python train.py --n_layer=12 --rope_fraction=0.75 --init="uniform" --init_std_down=0.0 --lr_mult_o=3.0 --warmup_steps=200 --schedule="wsd" --dataset="wikipedia_en"
Each number is 128 + 24 x the weight over its row's rms, rounded and kept within 0 to 255. Layers, rows and columns count from 0. Numbers have three digits each. The size before them is the row's rms in percent of the matrix's.

# layer 4 MLP down (transposed), 3584x896, rms 0.0318, rows 284-294, columns 0-127
101:100111150145133186159152168163145156108151132149112103134129122089099146116082155111114125135097131092121136124151108066126115112157121125115104091143203151114097129098117105108123136148097132149125112137079159073156110075125129134127167103105120130126125153152130104150152110105132105140095121098177147147122144154102103160087116111114130160062165153134088158125088121130124196178136
097:142123100079150085156133096124143153098149112120156105151121145127121175120128153133155169154139162118106141177092136139133154159110095152131131157123097164161119126156118132128142121121125129118137122148111099095136112175060142090163120165126165112137124167135099112061157135072080128157092169136160110133162126165097127144148156122133113121107133134128160132122134135087145139117171
098:101138103154148110109146084125130159130112136128125119107123140107114155146146117129130126122125128126136175136122081145113123131136113116129135190097128142095130151181134132112103153147149179104115138151146134125154119139143126141148116126144168166148111125105129083090159130183118124102116119122152144078124154136126082137130116145141148092136128078137154113153147146138154111135172
095:125113142127139146091138136142142100119106175119138080165114143076145113124120130145125094109085177129107091151091170165121115115115158073110112139169123075164138144160140154116117146197143164161145109178092148125164110122134176185125084078116167142123115111125148114064127113125132101147121161066133122153108123119112119149121162103131149137119116115120140074124084118107115100140124
103:145081172126144106116139162113107116146124113095131126131172096131153106105150168129144156091143148145103145175134130127143147121141126191153091171115115109115159129144193139082097142125092152145120100078145105104173124110112145116106108143138117149087139128138124115139124193144146153136138093129130136109141128152141112117112137118130132177157138092139100109087143161152098156129087
102:132104145144118135134095104177112179124113111130115079166146131086098136118118115151168145147135136141151092134088089130182087113162104148103159110138139091115154103103113098114137153075098103140124134118139091176145138132148146127111124154158150114060148133164129121122132124097113155154132127142148113140104109117109157132158094127148130130131123121140110131135146150153083163113123
100:133152105117178107117071140139101159099106117170128125133144112109140131122121103131188153168108138168123112141092120162100139102120112099084091130132115103133089127139114141121170119153148126118137090099116109116124090106143090156098149162124090084163074093133110125148079127164157110116132128115127119163110190078100124079140178112138152106151146094105082111157147090098100116115152
096:090135149116152136172135134147111137111131108141173115145139097112120134114153131154149135105117175193117146183113154074134133123127114117152179102150080131141121147170119112190113146092132140129125103151126108116153139143104118113118164127141169141101138141117129127137126116125102064141121116124092093121111139212130123137135137150156135118136108147135150138108126090103149114111122
100:109138145125121096107168136123147115124139140090101148136116128105143168115177149154112138140124161134138139112147105140124163105144144126134156147101131093149115146116073115166105144111102081148111154124123130151140119132117058099108158133103114133147094115149130129108113119137180156159140101154105105131080067166103118085109149175092146104127104139121122138112114142140153155098093
098:167150166108125135142133116148153098122128167132124105119137110139176085094125115136087084127079133119096126093121110095083153090134093148125142105107094119115131125122111137136096156109131150149113135114162106132107120125130101109148083075130127097135124147102062140135080141123092136136157093094128132122142139093148085111151151108121150130119169157102121125126135089109132151107124
102:114102129151115139145200174113164116124068163135119124097160124104100128133124156097121133147159102109172139111133111125168188127136115122120152132154137149133152094099144129136112112120133126133108132160119167130145127111151138148157145170124190132121154135105068136138104163147126127082114147104111105115118106172109112105141119096115114191114183116124109185147114120101118164153149
# layer 4 MLP up, 3584x896, rms 0.0662, rows 285-295, columns 0-127
093:123079154170079154155117130115113146120119138150146098131128123121144143167144129139127139147150142141115122161182125076153124161132181156090098115116145116114114098148168137121117119096113102148167125122092159107105138130150131118108146128134133119161159165137120144132127104126122115138164131138117168115134140150152138141146141108143101129155124173136126133115099139106128107107108
094:127089105100171117142116113085124108092129167101118117136154141107153122069114133129076128119115120122118130143142151134170122140126136150093108130143141104139142093156146130138144084082110070101138155109123129135100144156123148122070148098131077122162110152122081131106127115156128161151130140141101137119132154115118127143152156144160131139094143176130104144127132096094168107164147
097:128119118147141149162140142111086138118132129114119152156139136168130107140148155128147156101121090130108161130161118124111117117124144107120118112147165076120152095175171124182111132143141114165115093142120157118151098189110130145116124102120143142121119143116115077137139135128116129155113121119117179127133117175154133117127177197086150106079094130111147115115111113129095167114114
108:153148121131139095079144134169149110112137168092146102158170127114113121143090112146121073137128125144109120101157100077122100146154134175129072117099090110131127117097170130162097119098116143120121143121128119165137112122130138098140105151131145105112141132151140132154172170130133152134177136115152144126155143145153154140138131130100147151158105140149118119175097147113135150131165
095:086079120085129135152141104137156083108082147112169167170151132137135156145121126167133100079123116144124148112114072136145100120116154144141115138158137099102105157153140126125125141143119138150173127152115110128123115080132135102105185123181128111071112102108154114096159117097119119127115126126145095135138158089112127106130123155121145120101166110130164157128138128118143125146119
106:178117124131168113143141138109140138147099138102148148118151123134142135128102092139150111128108116105124109152109102127137150073130100114097131103137118100134136125149074072187088116137122140177174163075106157146111082087117118153116119103103150048139134152145148138131149130145139103129124144104155176121080136149126135102093110135157114118169129129143164118122176141137091119149134
099:089125129116118131173141141160113138097099137150122131142139147108165099121124116105146124080120158092162154137130115146094108147098123122161115138146133154125135112123078091145163134111098141137119099091101143146126110140108113178164116116133160126124129126104152119121121126182123122134138145124146138139132116111107133128126168140145111129181144155096157114131116160136156105140142
100:117081192123085117069177138139160148115101127101108064135124165140132115126129138157133175132165147105128142160132140102115127145102123157096135186159107113158105138089126159116124140144115104135124126099132145151122101108123111115148104106120166176090144128095124086108116112148142152137153148107115123124141131196121120077109076103159130132093171136159139123138081072173135142161147
096:085127157136085085084087149143126141161142141117096137115141182159133141184109113127094107108125092122102113139171153178137127133200138101134121136128117161091142079121151121155111123064098132131130103143097127141141112150201122154142091107131129156148099127161136086168093140088143129119110144139148161079137119124122110116105143157090174197113107133127132118146169118114090137087152
108:099104113128165149120107126119083101133127126128145132092150105129116102147112137153136145171126142154109124115162158123156135115144132101071125137152143158120129085121109127156144133186136121147145127161068135134082119089114113125095138111095097171154108151188096118114167124122074108098089127137152121124091111122122139115131134101128112120152090180139125119126142122125116124155117
085:138125106141124122133124123143117134101181118104118143134082175137106139133086138111136075108130123139095138151116110131119103134127132148141130107113125123118132132099097153121146107131144143060128137099150101111108164164151107149101170108095138144078146114093156132129095162173136152109102125155091125161129123100141072099156107163104137120123117155084102123125151185114120145124149